config = dict(
    n_layer=13,
    n_head=6,
    head_dim=32,
    norm_eps=1e-05,
    positions='rope',
    tie_embeddings=False,
    parallel_block=False,
    init_std_up=0.0377,
    init_std_down=0.0,
    lr=0.00288,
    lr_mult_o=1.13,
    grad_clip=1.0,
    seq_len=128,
)
Each number is 128 + 24 x the weight over its row's rms, rounded and kept within 0 to 255. Layers, rows and columns count from 0. Numbers have three digits each. The size before them is the row's rms in percent of the matrix's.

# q: layer 6 attention query, 192x192, rms 0.117, rows 27-31,58-63,90-108,128-139,160-171, columns 64-127
# k: layer 6 attention key, 64x192, rms 0.109, rows 26-43, columns 64-127
# v: layer 6 attention value, 64x192, rms 0.0935, rows 0-31, columns 64-127
# o: layer 6 attention output (transposed), 192x192, rms 0.107, rows 0-95, columns 64-127
q58 095:124119116139158125127106154168129142127106134109100119115185128146120078132115129114128152108172078111164136170109107144151142132131114142135130128132170105123143122194154139106106130088103148
q90 095:095149145171145144105179151146092160140184039146130121101083139064157135123124116105118089114111111090101129130112103162133156178104167128199129090136157150114114156136131141126112167130086124
k26 090:121135121166117134121123095073124165119119159108181127157118106152103118114125129152140161152089098113143118136145161106153133131148182107107112135170107134132119166132085097181087114130127070
q27 157:138112116139125164115157122135167131143117133126108151114119088112139170143165092138136160122145159160098124137137131172135122112137145137102112128145156134130123105143158166110146115136150072
q59 112:108111136127132153179086137118125163147094112121152159111128077146087146132155165153134126122170146093148096141103178119135119123131114123122118159152169118135101113086133158097109116125129158
q91 126:145169157138098139208115089117136125104117159096171131149143143085167148141158136170133139118108160130121147131117138084142128150147134113093107147156133112124131133115124121093167088150144116
k27 091:137129092141154112163107120092162121155151102126160152099164115117155132133107181113174099100127115082127108153116148132116135121097143148149124145131168120109123175105162106120122084156148123
q28 092:084130112081145132147114122145148104138078103107109151102117159167147127164114155124115130093109099115119111137135160133095153137148106170112087106125149112121153164126113172172139091128146157
q60 098:105112137109144091145138120158124123125111088126108193128169132146105111156169125119159179084101159185125103138115163087161152107143152188086132103141142086134106142157135125094169134139141145
q92 092:121176134137098135145161136124109151112163129123137127096109130121126131132163108106111137111101095126127189119166120107078163127108117150113123091122109088144100097141120100160122131134147109
k28 091:146095159158112132151125071112096110157158121146131142156168093129133132117121111143122124148132123151117129100108112144128148137146134089114122120176149105131106141151148146116108136129099117
q29 106:143156141143117148091132136149101118093118123117109136207148128136123083130084115105118152124140120083146117131154125143135098159121118131130130142120102154109157133125126150132098162121151157
q61 108:113140128138167120127128128088124119156130136146103153124136131135136159145134088161185125149134165158087142136158107160157146122131136129113136130138116134146121160126128157123140075128153091
q93 110:130116099134139111129112108127146138116132149101121179152102095099061142086139138090115120125117134116134094147156129113109139111120111116158150103137102120159131127142123132122138091149145186
k29 086:160092123134096159140120107146134138148123116094112070121144131144157114101097159133159158157124110124105169089128140095117161140113164132120137107094125146084117155127105184163132146091088091
q30 156:099112135142138164149070145132111153155142090141133159140143146138105115101097175115128107140149095094161091100093149111117149191137097129121161121123111179086128141095091120114121167150119173
q62 142:140138105130099155139133137105089141145108143153146121144130120135095116100092145124068103186123073076140130161115133130133119158140132108147152139118123084088136131127140135128095170119111159
q94 123:139087156131134141133114115104113157137142096150140137135139138112111133071115114107130114164155143102172082119103161132139110154205099098131131152149103144148129089114129090116126123105079171
k30 096:129125130163139150127114083128162184132094109094135125130130086106124101099116129144116142086102111099094148127114134124132152103077125121126175124090151109087077182117126116090142120132103125
q31 106:144130125124105066137149120143150155122164122158141179124178091106104114099138155153107138109139122089115135124149135157126108129128119143151153125053123128133118101145168125134161166119123144
q63 105:157120114125148123141090109119145134131172137135134147121120077109152131093140156123160113142120069139118101147126100136120113140087169128117159084124143139086135151160138106137105152101088147
q95 101:129112120145145098132095142156117182127102114116123136153131130098129139129111134090149145131112145099144105131086114125166146153133110084120164150137101131165145160087153128100108138128122108
k31 091:132131114121106110121098139125093115174081155132139121164160158137133102138124122120172089155127113147186159103158113110125055105106133126109160162124153172124141128112093109120132088128135135
v0 108:134123132133124109125123115151105133129131091122114109093144142114127123127120150145138157110117151113119085134082129104112127128129114124116132126132132121123112130110124145123152101098120148
o0 122:097151136119147123016116138127115147101143171157119143104132081130064128118089107126081140138083134159164144150177097134134105139119137165157081137130124157138118113140098121113133127154154138
o32 088:109151158151093131039157152154151129105164163135107111128121114145126095152119088157104146103094124133173125125162088136133136190117141143124129125138144137145143100120125119130128126115144138
o64 107:133107136177123111180059124075151144127110128113129171134131108143120134099132112138189123170138101138111138124151144131159124136123147168105170125114116156142118116131134096153122088143122124
v1 108:177123128120115129146176156139164176138118130102146134125127140104108175119177162146134096110176110137147113096138136118131145113112132135109126183131123117180069101172103154074146100112137105
o1 103:142143130153136119090171151142113134106146132111148182140148127159131157120123144158135128102148152119142147133127093091104167124137131131113086083148092138121149147156085185120134148140119113
o33 119:175149134139181140139091096117131158121096127088129166113152125147143129107111170136190132126160085148134126175133135144160173108125087151123107121131154147153149141117147187129135133128134081
o65 092:118130088151108176131116112176127127140148115138144123118128110119169124123149117154126122145094125144107169136097176129108128180147143142120153181142119108118092117089127144117160180140127143
v2 103:139127150106147123141099161127130118127120124086166134158128157106086109138182078127108144090113133142172121071161086112142142111128145121130137100112182117137176120092088135119152126105121097
o2 104:157168165161152110132128114139129163090103099115149116106117107141081106128108147092057115108156133100178171117124132126151092158129126177110138148094110159108141151119126136125152133125142113
o34 111:112162149095153147133151117147117122122126118108144132105101134121116115134112158117025123146152126103119106146110126142175149141099100148102117145116154142128125146122125157133124125105154119
o66 097:158156078115110129082095092143134124072142144109099079098135109145145125123123121098103112118128115139099194167116121148144102164137111117147117143134139118142142092141180140117145153163126140
v3 119:165158134144131101116125142071132136148131199153129100141119135097151153128120109161120120162124145138119129124123117144122089135124120113171100138135141101144148105127120140082136098110124154
o3 117:149111146156130111039185092125142108110112085114132140157154119101129139140132159128143150072132125167150164077128109099138144115139149149103137149175084164134148123166078148107148177097158131
o35 116:167114141184148155064119111121106165127106089121103127134161122135144142123140167115155144080199094157168138090103161121138135139114151120124126153131129163146133147139122093115148168117127113
o67 103:167134150137126135109130097112176149119116096126103151155117105134104121138096144119188104157126152153163106106163145119141169114137119148117130114158129179162172130127119109138159168119082133
v4 105:163133156130152170127124123142153077138127149120141090109103112104127129133102143114107094129102117123121162090123083161157094126138150103095111048165130160105105174149149117191111117100139119
o4 113:130158152088139204145095153126168111102120155112112082143140145125138134113140113113140122130186092138137102163144127127154118093153112162141166145132179108091129127139150106110135145158132145
o36 094:111130145133156131119090128162173152119098122113112138151137136136115124126130075164152118114149087161109124183167132083191156130129108131164127137130153138104142137125194084124131114152129122
o68 100:151128135106169108129110179149120120108115151144144138099154110093118110143202121150068155127147150098102148127113146132143119110147160098140123130161161062140140121140151154129167088158151125
v5 103:118154156124115122120126129129120106122106132101145122158145132146117129134144151115110140132115116161143182126140130115155116129116135147175150153098186116112105128134089116162096122145192153
o5 113:122139137114123158092117114133092144138119074117148108112172175128129134104097107126073087154148156114142136158119125140151120133135114154096150119106109115116127128108129105140170112090105137
o37 099:117127155130115144075121120124102149167113164157159083151150160110123151088042131103084072138183119135116102140118152114117114106096125116119110120139131128110111117109121171116200143146127180
o69 094:125099128105130126109138138107120156112133111107168118103135143147168142148141154126093152100121148093130133149102120105147125144116142161096140120150066123138103152140143122065126114124120142
v6 099:105125135098150132118098164124133144128102124163110079125121112122119117145127097153127123117123137101144136090116160137120087132095141115109111111111143112097114144120152126135132137144150137
o6 100:135143167135111110128178131119119108129113101129120095136136146135131202165137128114140138121139117101138134157141112096180139107120123104141137126138109102125107120133130126121124161108121167
o38 106:135104120159092127109149135120114152112121116142121115139149115154128177142115141135161139107161171103144130087135150097118129093155172074117115132180115111144080124152119118104116098132142133
o70 095:091120152111143182194130164109121116141090095110105144112150108132143113128121143137172139166131134146130125154126124118117178114092139120189159105103127157126124135102144137108122133151137107
v7 107:144151139152080129114168157106132129141132143103117134144114150175096134129124127137121162113166116140105088136172114097124141157095120158090151146125107121117164124104133112140127125109083131
o7 115:118115137124066111082117148151126134099094142117155134156133138139115117151117109125045158131119095105134167149123137125118117177128114124155126117113086135132123141132090160135117115138166113
o39 094:152155146137103095096105112125142140116065136129134133091151116115163122162143134146110105133084081104135123160107145156120082132111082124166108141101134154108149110120128131092142145101152187
o71 105:134093149108103174172122126100071108133111105149101130128108166155099116189123147113116147123146141102102109133180093136151165146140132155154133129117167156132107140084144135122139080120129087
v8 097:160108135129122130127119142127113118106147096125076131123146170124131161101123140143133104144137157120100167162117168104110149112154108102121091126114108142090147090109118133131175125164119127
o8 105:136124165101112132069120135159119151123154122188149153110153117087145139100108097155150112116079150140146117138160094089146174127101099155162108111159153115135160125135134094145159142115160127
o40 099:121107142115053139042125124196132147110160137173123104109135142087194130128127126125128108135096129134163141106149103132123126118121137117120117142115129121164145134181112080135206155103118140
o72 101:132143152137148139194124146080162152110177103139128149093125107115110107147124126106187138134156127140119127133108088097174135164110091154089150144143152166161151139119126132136136116123130160
v9 113:160094142120133105153104113133180122137157158152169168131135068116111144117072121107132085132124101154100142166115078132115157111137117158150109099173102113154142127142129150136115125111125110
o9 128:140086117128098151255097124119155073157116118095120128158139154092195102158191111134186141108192115133081122126131134107128119113120104099136154127151162101111124139114162113143135120099084129
o41 100:117091111113135137188136117159126125118105114100141126150134153142115129133130141095186119119180136151090117157124172126146099104164128147125131153162140156153134146156123088146147112143078153
o73 107:112119150147127117088172178187107111131135143143152133111123140131109119112107141114080146131142139119141146128133101107104104128134074084113105137153157101125149130158118129131122173095118126
v10 100:149129134128165155139135104135114104120095118124117161155120124134177083126161163099127136122125136127131127158094135094102099142146104115171156139099130161140103102107120108105146096141160140
o10 105:130148114176099105158134064191146193162116095175143150108155156130141124120099125109131126108134140134107122093103145172111086097130107112148104126115095130117128156136109115100084123110142146
o42 095:135136106096156118188133134141156157133116121129134126115106165134129123115099111087142087076114130112069143097079130145122154095121097146083120147146096145144116108117146186113133113110177163
o74 096:102152087151137102168130143126138144159141114140125152163116116127133172157122129147175126147093105140099163141153104150104140101130138141120129114107074112150111146137122099168127150096132143
v11 103:151173081087145127115167157130134121108108162153116147155126130094118132143130130141145088157137166163139173138136159129167143122116114132126126099135144125121114109158130115148106151110114088
o11 114:124109136117107145193082118119165092132140081133149143147090144124167161140136136110194139095147114127135114107103106167106167124119130153141185146140116125161084106158127144160123146168143123
o43 089:152079130079173143187095100110126112119110100085128088118137141141140122131121119113139161088130136138147078121136102154114146137145110157139150122122144100117100126158111127150109124171098183
o75 108:147131125135130124083125086162125170137178143132119149129150177092158137128099137129090140108075154127133112105136102125119118073105094130168065153106088125114150126100139100067121147113137088
v12 104:137164116162174141129114114143116089130125139145137113163163098139128109112121109131157088139098104170096097148118120100099156115095109167175147110118134133111117132077161151121153133138109161
o12 114:145130114147055150172085119090126181147167134119097114130118186155094132158146108109149169106143123113140124125141119160149099107155109153123101157094104142126156131092100157113125109123123091
o44 104:127170178116080125107168139168136129114160146106115107101132149099086159175135077137088133129143129125151110070121114136127085101159149135140107140127136114151138108126081141130157120105149137
o76 093:144133171126107132177131139163159136122094153122139138129137193120112103131104106117201151122133111136136163130137119168129154089096110171102113134124071165140129103139150122124125131115154105
v13 111:147115119143113177118118192088125133126121143146148171158101176096139116131140103200139114111145090131120124062146141175117125149182139114093121128131097110179086098138172129127141130133139149
o13 115:117152140133127108082192111138155111145141145114144116153114152158128127146132109160150143109148159129106090129075149132106177125127134096133109120145107127102148167160114122156138177167167165
o45 100:153118124183159131158076116089160129130145120114114143175102093126129078146147130112180132106133107172099118162145138181105161115111119141104148088105108107095110145096127133127113134134176149
o77 104:128124101130120136116181079141135131156128118105121093112126141123151130107128156131129162096137153143103103106089159081108135131100123080146171113122113091121135162102104110103155167132079168
v14 104:117105128117189138123120149137106150185141104123140132118128163135093062118149113149137118161136149116120126095084140090099132117125105103178140177088103154105136113100142109132160123135119163
o14 102:140122108164105099109156131144127113144123135126144130167132147111155114159173099172094140112112155115134135138155162153146112104126145108126097108140111130084174143124105182128142183105139145
o46 108:147136132132109146096154153139126137096134123131140141139146104131150143125134130125064100109176141114127119108132161139135111100116160054069107109141118098181127135125110162137124134138185115
o78 101:112113119153123142138109136145149130117093122118116154167153109124136127124140172173216116204092120154132135126137111143119170063120159182131156097122120112109144121118162120138138103148105134
v15 102:116158136153173109146129121108078114128129110109083131161130094171127133120174138111136116113139127143143082135116116166156125111129100127181128126127095109126139140079119098107107120149122142
o15 101:109151138149110137176112097134136209134126123147103126150118156200174124109117112148119172091148114122129107115136110154106090126160093123116115140115170108109112165147082132104057134098106102
o47 098:080108090093144083141147154108161153155166103120092164120114166167118139087121118133142128120107164113102130080100102096130106125112122140091118192121118119124140131177116103165096146119128108
o79 101:130152150142105148186143115137121129116110132132127096120109123153111125129114134160182159126140078109144120142156145141076105183159112146149119105100156143133106142117129156137127112099104125
v16 112:152122146118117143135110117125150096136118092106132080128134166149143145141115078161107142165156131108121151087145084094169078119154130119116130108102142081178097134145123156118130132172086164
o16 109:121145159145155181055139142164135095118128119128167104126120136147128117096112145132033104140133143124137130171148104152095172112122166155117129141154142172110118145122147106155160129130133173
o48 119:139162127147172145029121135146121121157124110169137145144142080136131136104109160107001097123127108130148121193147133160107147124127138111124113107126119131101098160106114090143124174111173153
o80 094:122136139110158109112121165151137099091139097145140139072100117124127137135157162075098143129134124122125127134098130131130106179150116147140123104121193168136154133148125106145151139110129112
v17 106:101124100128141085122180130132121160148133117137176180118160102142111165118098158122120141125133130076153073127124148165145143150138108107137126150139134123145113114158089118123126151130129129
o17 108:124067133149113091127138119114133152124147128092125132160140133151124102129163188125123112164114167127146116132172148106096124141131154148149142154085106182133104114129136167132095098122137155
o49 097:168131117145128126188149157154130117110159087116155156109165149143161113100138119098056160146131139119118143101090133148122130094109126115101139156116114119118095151113184167122123134115114093
o81 104:150129090104127143159058127100110117138152117114110107160098170116109134151117099146132116096110131161151136136128088099123131080159152138158169136055113146086112144130112126172090134115153140
v18 099:119119119063112128126159109153136112117095096117096102153119136138110135106092148081132111134128118137147150132147115085171132148140136163099126130105119176123160167186142091145121188151134098
o18 112:129114102143113162137099124095140158115134158130104169106080107156097147126135190118145142153088101119151153140126134079165168155119145135092114108110107115192126115111165149170129103168122101
o50 094:151167139120141136129123117062151139123123151113097136092140123161135137153155123148136133180088134138188104145115104105164068171139144163165121098134144147111167088178123119162141142152110138
o82 096:127097141150076165092134108122112142163126152126154116126154172090150110157160121134078128125157144137072114121098138135102136087148142121116119138139085121148101138130123148089145082163164095
v19 104:123151095156109090122134048135099146150125141118172152119118122081113148131137148164137116173201147111135105139133127111133103158156140173126155121120130083133113113137106133103138139113128121
o19 113:109066120129130154091150126137095128146103138131123101136143135186063139146119147146119144130108147152142122125131146107056157152129140123104114114097115120127132127104110125150110146129125153
o51 094:113119130138143135120103162132112122105115104113110084108130117101100117164167114104113137105109124134150099123148156125104162154116157165118129090103155088110124128107160115110122159145135140
o83 108:123120129149136123152105130105189144123110098110110140133130131126120115135113098123155100116138118117115138071144154117095114131150123091073174147084099158147169130091116122158108153135143116
v20 108:107111106116108125128082123152107157173121104128181086112119133148124108115163122157116169148107135098127125121100133145132132127126102069110157132109103095146152104101142121128150119157114145
o20 107:134138136146120118031186113119116129139117152126094133137148150127136123142113112149036107145163161144149119132162102135117110137139127081111082114119135149089157161129099147113132139099113147
o52 108:159141118153116150076135145128126115137154111150128153145123116114139119123114121123046112115135130110113153101140131120110159096132131078084126124096092118163104141117129138125110171101168108
o84 108:124115122084168111202117132086170122083118124163117122149089110108136148134125174132202102147131110116099108138104115102120104128116130162119180103117146167118129132119168149152142101149092132
v21 110:159168122125085119128130095173137170131097134107108160160114109129102095130128151126134119126161141112160125138152173074139149105136135161139149083154166110077139109122154150152093142184122114
o21 116:136091123127099140229101139157086153149118095153154147122147139111144145127127140137174149103121123104128106158108093089081127111118116109121141151122148120097112136101118095139127133128113104
o53 106:129075095122121092176141146110131124099150126107113098107144165091143163123097102114188145098096166121133129134135098086132125118158172160129132145154168165147117125139111129152132099136098099
o85 094:142127114119153169190155144127092116129128119149135182096130147126126155092124079124151150113112162095113137110101066113107127102105098094091151148109096097109082129115144124112078114123145128
v22 103:152154127157129122144141125125104090129144145138127074124164148129136151115108117169120115117108125120110141148208142119112093111142143128113096109132172104122106132187169094122158150063107110
o22 100:125109141129156146091089102146137151108170134111139125119158113180083121135105116115109146115097122132118144120105119184179159160089145148111154130092125165128112110113149108116106114171185104
o54 098:120128161164197128127111117138124119150123128126170151114127100143097137145109144131112150147123080128096104188135084162114168203104105147161134103090156123069160148115106160131147161135126164
o86 106:147112139115105105097089097127166139104122131101157133128173154123116147150137135089103118109103144133146175113122142121194092188101149132135121130132164142170115110135158065136093124115181076
v23 101:096123155161155125113131138147130127162125140127134108190076122153085155148145098138133113111110113126131120113187089155135149098094143121145147105136108116122065108115155115104143109139111160
o23 112:132154116145130128120129130084110107115117154107142126149106159110109155157115105086144146102158123118182130175120133151139115089145148137104113137128115130096147136106101121107177163173135120
o55 090:148193135169141159089165140093123134127108137095140153128141136139144165121093155122106125071200085156186135140114114097144128110129138082136105162131157154108136127117095121113151122180140098
o87 088:147122173118142093132137123134065113104102119125116128110109148085120171086153085122149096102125143183180116145114151147082142085107157171142098106158100129101108162122125097139154157171141112
v24 103:146106123157175114125113113120178073109162123116145127155139135085155149104097112082128115097121141129084138162137076137128116120138150121085135128156132135160116146140142105075071106099129124
o24 116:131113138115156143170115086082168116111141149119105105104103112147103082124153168144213124123133154147112127070101176140177139137120133145141163131156121143123133109115154124125161148161109122
o56 091:125157149180136162151113128135142101113131129106125133149111124145138077162168153144195081113140114169128140114136143161185140115120121120176126137133117147107138130106150140093129149119075140
o88 093:146107127115155102070136159110116154105131149128140134128136130108105111123121093086182130123124120143163119121150120119122102098133176115096087123163152124127121110165125138185177108144138159
v25 107:094096139125168139121110146111094166180169161071158119164175159116137139110115136142120118147152101130123102153133137141142151137155154127104119085139160139128116107130129137122152142100142116
o25 111:139084104134139087102156111161125109119110135140110092128136140155098124150117075134132161117150136121068127097137124118113138139111140138118153110127162085113128108096146071096109156110118138
o57 105:107127140171129122125164151146139106095151043157115095136130106117122116153163104141133156127126151109119140105166141113112140181086169077150147132151159097149118145135162090093130132146139138
o89 097:121143125127095147234085091102160107110115109106136100066122089139100113139162100146174098129115108140103181145130119104104140153134142143132126110118122142116108145121130142144120127137137143
v26 107:140104098140115155130103132137099120130155130147175099143177141102162136115083139107142107139128142160156101155149123123104141101081082147147117110149123114158138122112147099158129124121101134
o26 107:161109111148120125156114155107157124161164113126083140145091175116193129081167148120156172110160119112137153106156128107141121126112106113153145154144139138111120108106102166089156099087119153
o58 105:161159116081110150159161148135129128115167119158095119108110171162134122120150074109136157115123090120093162072111136092113147110157127115121136120108127102143119115160104136150132102131083099
o90 095:150104128167163127172126132122127160146134129116134210138143126111121123063140122151168124107103142122139078120132126151124139106130094167113148148174107157137132116128099150092115119087085125
v27 107:114106104120113099136116119143135125149071071124098080112153118140110117109115101132134089166102118130101101096096131109174097121110149145165148183149115141145126132131124133098150182167127122
o27 117:115111099152155141172144142116132131134160102140115144093137142147152121104147174158150127099106129098110131137158117112121150104146113056103108108122141141161119140125162142122116104116103096
o59 105:130153128170179079113123106124107120117156147129112122098157113117156156108158148168107108135152154152157135162138163151133090085155159090097112094146155114157155172144115119172147119100124073
o91 094:131113143151113148129099148164144123110091129151104132145092127114113075122160106114198136114134086112129090137123130117125205076178137155139139105113176147168112119135111138136098109130128083
v28 097:119087100126129165109112118115122135152130088145140152101099107145150136140163122125126088133124127137116168131123103112185120153170132166105107116142128196122127136161159152126097142122164145
o28 104:126123137147115142197098149142162125125121139149110140145132131126109075160148125123166105149112107106101079162079162174112125105109125112132149149100157113114121180121154112160134134181110164
o60 100:129098145130138134203147136093178148115121122143123154177118117136154092119142119170176092127099160136144157137155127157117119136126116120197166152141139157098094139116145129120098085155130137
o92 093:149152102148123130101149125148121130139129165139131157121157152116160120127133119146092135168104162126148114106097146157117120047170124073126125103157137103125147132166131107114131103115095112
v29 099:074102135105147149128138140122133139137117137146129122128138162169138173107149099151131132164169125111141150086186116135120143158148129108147146134128146140175123162128115135127064109125138116
o29 102:185127102112114140111115127091141111133111168090098130130127114137177154153106137138135138177151114159085148110125149099198173116095166115104113144160129098116121116133153136139152112134120160
o61 099:155161132137126183137105118122155151128127097147135121099127134152147115184135118132098151170131091110128119149128158118171132146129123082125104147125133123127099121129151093113138149110161144
o93 098:093154106098119097095122156138097103134141128139106140119102134121123148156116110118069122144092122141137090142119115128096129086102151147108106158167132120126132108116100165104167129173174118
v30 108:145080129115141149116125129159110136111137098084122104144150121173122125155120113142141140100117101112138154108116143112150117133152139099090103126151121117135115115114135182128155154135125118
o30 119:144131172132103121128105173177126141112139148146129137106098129100128140105109114136153102129093108111163120165138134126145136122112108129159122181144155143086106124090164106158125144127185162
o62 094:131100134137067175122110154155135110121131163109132146174092157143183120122103145149146118133118091128153144152156157127109109149078127089174133139128088126086115130138144132159117120105145111
o94 096:124127107128175128148138133104145115114189129141143160077131123111124101087133115130161139113148153109132082127133122106157145166137161153148171120155140113120111126164165111112133097178108112
v31 108:125148094105120145131150104085114091119102120141130083125104160125127149118144162137118133101125152136105124102128141069154162156112127127110160140138104080099126135149147094127157139146118150
o31 109:084160110143088112143126123131124132157142102155130142114090141183113140151129178124062131129126135108124144116121123170129147151139103141161123107110108145168122138100134186123123082165149086
o63 103:118177106123128116121093106126110114150115167146135140104124074124104159179115132137070132119075105095114147142080110155093093116153085143150087108111140093141128115129153173113146149141136159
o95 105:106113147147148161160116104154128166143131150139156104115149187112142137195113158118076134088126113116113103130143128189121128144136135126178135148101122147117076147079131126073139123105166101
q96 086:114133146088139171129135103117146116156123140149170123122159124107099127098118130140127116141121157120127123126162135177087159112124129128153110129112095125116144159110154116109154112135110166
q128 065:144119147181101150098125109132090126169120101127106157109097139091124135130145120153096160185145122108140114100105137159121142122139085086093135158138141149167140170113135131120118149119141141
q160 067:121125106079106136118124123151139105098160152079109137145126145098174121132140150126096149146140135151129170143110146147136107149131153159143116120131129098133135140110126105161151146164088118
k32 091:108159115142094132135114116092164135123127105117134116153066140144128103137161121164110144154168130139138119115105154114123112189153160147077154145113144163146131129135110134084128110135111110
q97 091:171094139161119115138126121121136095096089131136106114121135110158127080122126134111154112142108138098142101096111091155107134116123084094133100165114129143131108108168092134170112178160117151
q129 094:136180132141140204114156113155107112120160128138120093156101127126142161123113150135091123167132157120136124086117118105102141087119123110098130155113146141110118127141118115108135132137143151
q161 082:114157108176132111130111125143125132123140161149072127144140122103147167114122091138117152106155076122128099116133119135170105111117077159117089075151157143127114152108106104172119142101108140
k33 091:120097149150146118153135179101131128072131142134107116109132149131121158066124127132141175134156105121117110138126133136098108120101125135152134095118134128142128130098127117164135160118100139
q98 085:125129134075118144140137152135149128176148109107157114120118130119139136140097134147076149106151082115090171120166111141149092125145133141155088125113128098091118128129144117145162120101120117
q130 086:104100109126112112147141134133125131093106092092121132116125169117117083101135122105098160118128057120119141127143144127176104137076189161153138151152137108098145114159136150128138117122157123
q162 093:082140136120150110126170139120096103169141103082155129126119173122113101138113183140141150135114131097105146090080115126134126121128138152081108167138122130143161095145146157119138127116166171
k34 076:102135104123122099093107142117119157126145141111142154124116101110148166189105125114109133093107178124133185117141111109141139151175138120114115132130151122170100124131122148090120113129167114
q99 090:145165108142128158160123105101135111113122131164142122132119108145175120146138149116182126127081130118136158129118110133171135107145115154092067104189110142169100137148123179172083144157161132
q131 083:141140120145164152114132126137112123135120139129150122155145081095156124167135157133152112094088156130110118168140100119182105104104174148127058126143162161115095121099162151144133153127144134
q163 069:160141142112095140128125142141096130098136130170135133149144093166131104148100105146115124097085152147127110161142148165142114099118131113153100133161100072115137149093125164137150132126127103
k35 091:113114151106175096110146148166110156118123151084105141134157104114105127140148150144188136111116160136125127101140116102120153095086147158121171126144124116121154146135125142128114093115119116
q100 095:121173103125108163075116107127148165138131146116132130135108141099098122128124118140128120122143116165129175152116131081133161120154130100105117082116138073125068114142116102140117155145121158
q132 096:126096126114169135143149173154121145151141119138188126119138122147121147147180136156110080128106138167146139134152092144098167159125160121134105154137137175142125130118140127134130133146139129
q164 112:153108156146149130155094132115112150095133156091114175160145075137117128098121133162106131089121090138126078146151118148121159137134146109149136120145089095097159138122157108141145121161110125
k36 096:162140133099147109131142137154112135169148118185119120146141100106102140134075122136147128126111101111121124131099065140123133102138018109144120120137113158114143148109137130170111116129114126
q101 088:098134140144109147134143119158108107127146174126114176088063158140139163150116152119166123144152157110144125108103144130127131126146135133152160149116133171127159096094179128131116137122096129
q133 085:172109157088092176125132167142104147091141134075121149143131065124107123136137125140102133147125142130141112125104128119158140095123152141151129076120141130129145123125127051132144110122129117
q165 099:153120176115127125146141095123100152146182133141095131105130128144131124174115150151124148182109142150166121120107109100097136132106125101144092107115124161133123138091119155123188132110118131
k37 083:110128082150127131098160100130145157135111146127156156131068144124177113143154147120163127090124143149086152107124146140127139125151116141150193151129136116152079161163127121126131115102174134
q102 098:080144102133109145153160128113123091156083153143123130125126091146134103170109124119130102157119145173088185132140113107130169100096109152120126133153153141073140141148143168132132111148137135
q134 086:125115106131081155100133116132144112173124126147135127123161130137149119184101136102143091106088118186114122130113112126138122145104127130152116135131169178160136140184178125138154144154145108
q166 091:131113093065096107131153108135113105129127128084119131084144124138132111166110133109135137147122127149082133152099145102161161121094129182128130150132122090137141144155153114118114128160193128
k38 089:101129156133149120126140096122135089142133150129086121123140126134124099160150126144141162153163166110084151106183114114116114132102158169115134134125130130130147125142125129086119092100169095
q103 079:092112126146146109099123140131116101123158148125099158141130110125104120151138106141120172150103146133099104107130116075106115132118140108080146084131155130143125150102135166140178105078121127
q135 082:111155105137153136144076124115134121145124137136123170123104117109091152113120141089152129144153112137099147136129118117156135140099111131155179107099111139130123123125132143113106078106091149
q167 079:095167098169138107134099128129106129127094145159118136162136152121107131128128140103158101130094130128103123159113105093158141086100121134122141092131101172097112109104132134118162090109132157
k39 093:155119164135122140147125145118136133146168140140138120108123119150090117125152054105129098135131103153154115117142170121100107149136154126176040123105120123116144140107137141150142160147085129
q104 081:120137122138133117084105133118101152133122111139143106129086127114125134096098179144124139109147130130148115122097120124104100142119092090124130100113093137099098159158078115156140182115102148
q136 090:125129132133144079101119132168090148114143093141109121133115171102122148133111143148102130126187111131150151129088166081138158142142094105121143160168146134131084121090150106129127142183117130
q168 097:131135177184188122149108120128138087126116155111142137149141176087117161102127154141093137090108155130131139113135123140118125130124123069084106137097156178102072117156119092095150149147105194
k40 107:150155170109106116131134094132072135090194119153126122142154144128113128088150092137112141113165112136142102125101119144109112166186088120152132105093100138144111131100114128160133159126114135
q105 116:145132164181170148122117155132122138093144105124158134126103114134102104094104126106153090089130107126134129147115157123131104135150123100119114116112106156148097118123091117165116106161105173
q137 125:135125151168171158107131162149078128115112123135147112164149126102125093063132124116073121109124111109150104151138143147112101150111138105126108119117132100142123126104130096125146175091095147
q169 105:110131159156162140099121130138143099121091102128115099127122122121141116089131151171094104087125118123163088141123173126103103195138155127117137149093118134138120144112123118134102157127112149
k41 135:151115163105135135072127163145136172107120158146125119139144103143091151079122108142101112082156130136170102136129154185145071128154097142116138120090106124115128119089112122120111164099086142
q106 089:158144141130152089135144119128172126140134151110135158183146084164081128157094133125167129111171119164159073173115099137128125121071122141144141130157127151108091137130092157115106156086094122
q138 094:181091127140123090153120154120119112114108143110087099152114109132134099104117164131112141128122144123132119149139127099077131144123107126163129128166109076159093177151087131093135121110115146
q170 103:139135155144142150116131148123136117126099134155138090112146100171103132136095101115140135131118114159165107161114116124123127149146126120133130124114137108097129140104101137147130175096103136
k42 109:164122200147150184172132144121138139119120144142132104114138135125096104150146099134113106127133090107123134119104134151134116120141137126075077099103117107092153087103115156139166161148114142
q107 163:120103115151115124085151109141139094120141148103088135144145136140106163152136107138113158114113135132090123132157127151102103071121145120113105123130157072124135125118163112133114097093150082
q139 166:127140101140133129154140082087196109140143142094080129121101133161113132144145085115170141127097146128089135107119140137137159086149156145100105117128107101139120124149123138112102070131159111
q171 196:127089154124129146073123140183095169115135113180155145128108124139121141088137130123106133133156133168173105133105119137090132118129067128162162110111145133120127138113146089157133163111076136
k43 102:116133087123124122152078131145151107140128176108114132111091142082125145136091131099144074132115142126139122113109119127131172105167128117080108127190102097134131098133137086131131132150126158
q108 102:096122136113069132109141082129102107151141113157124127133120153157122101130180091136134167156131099136162138106114123134145159171166165119163139123132140105196077154168136129171119126112122122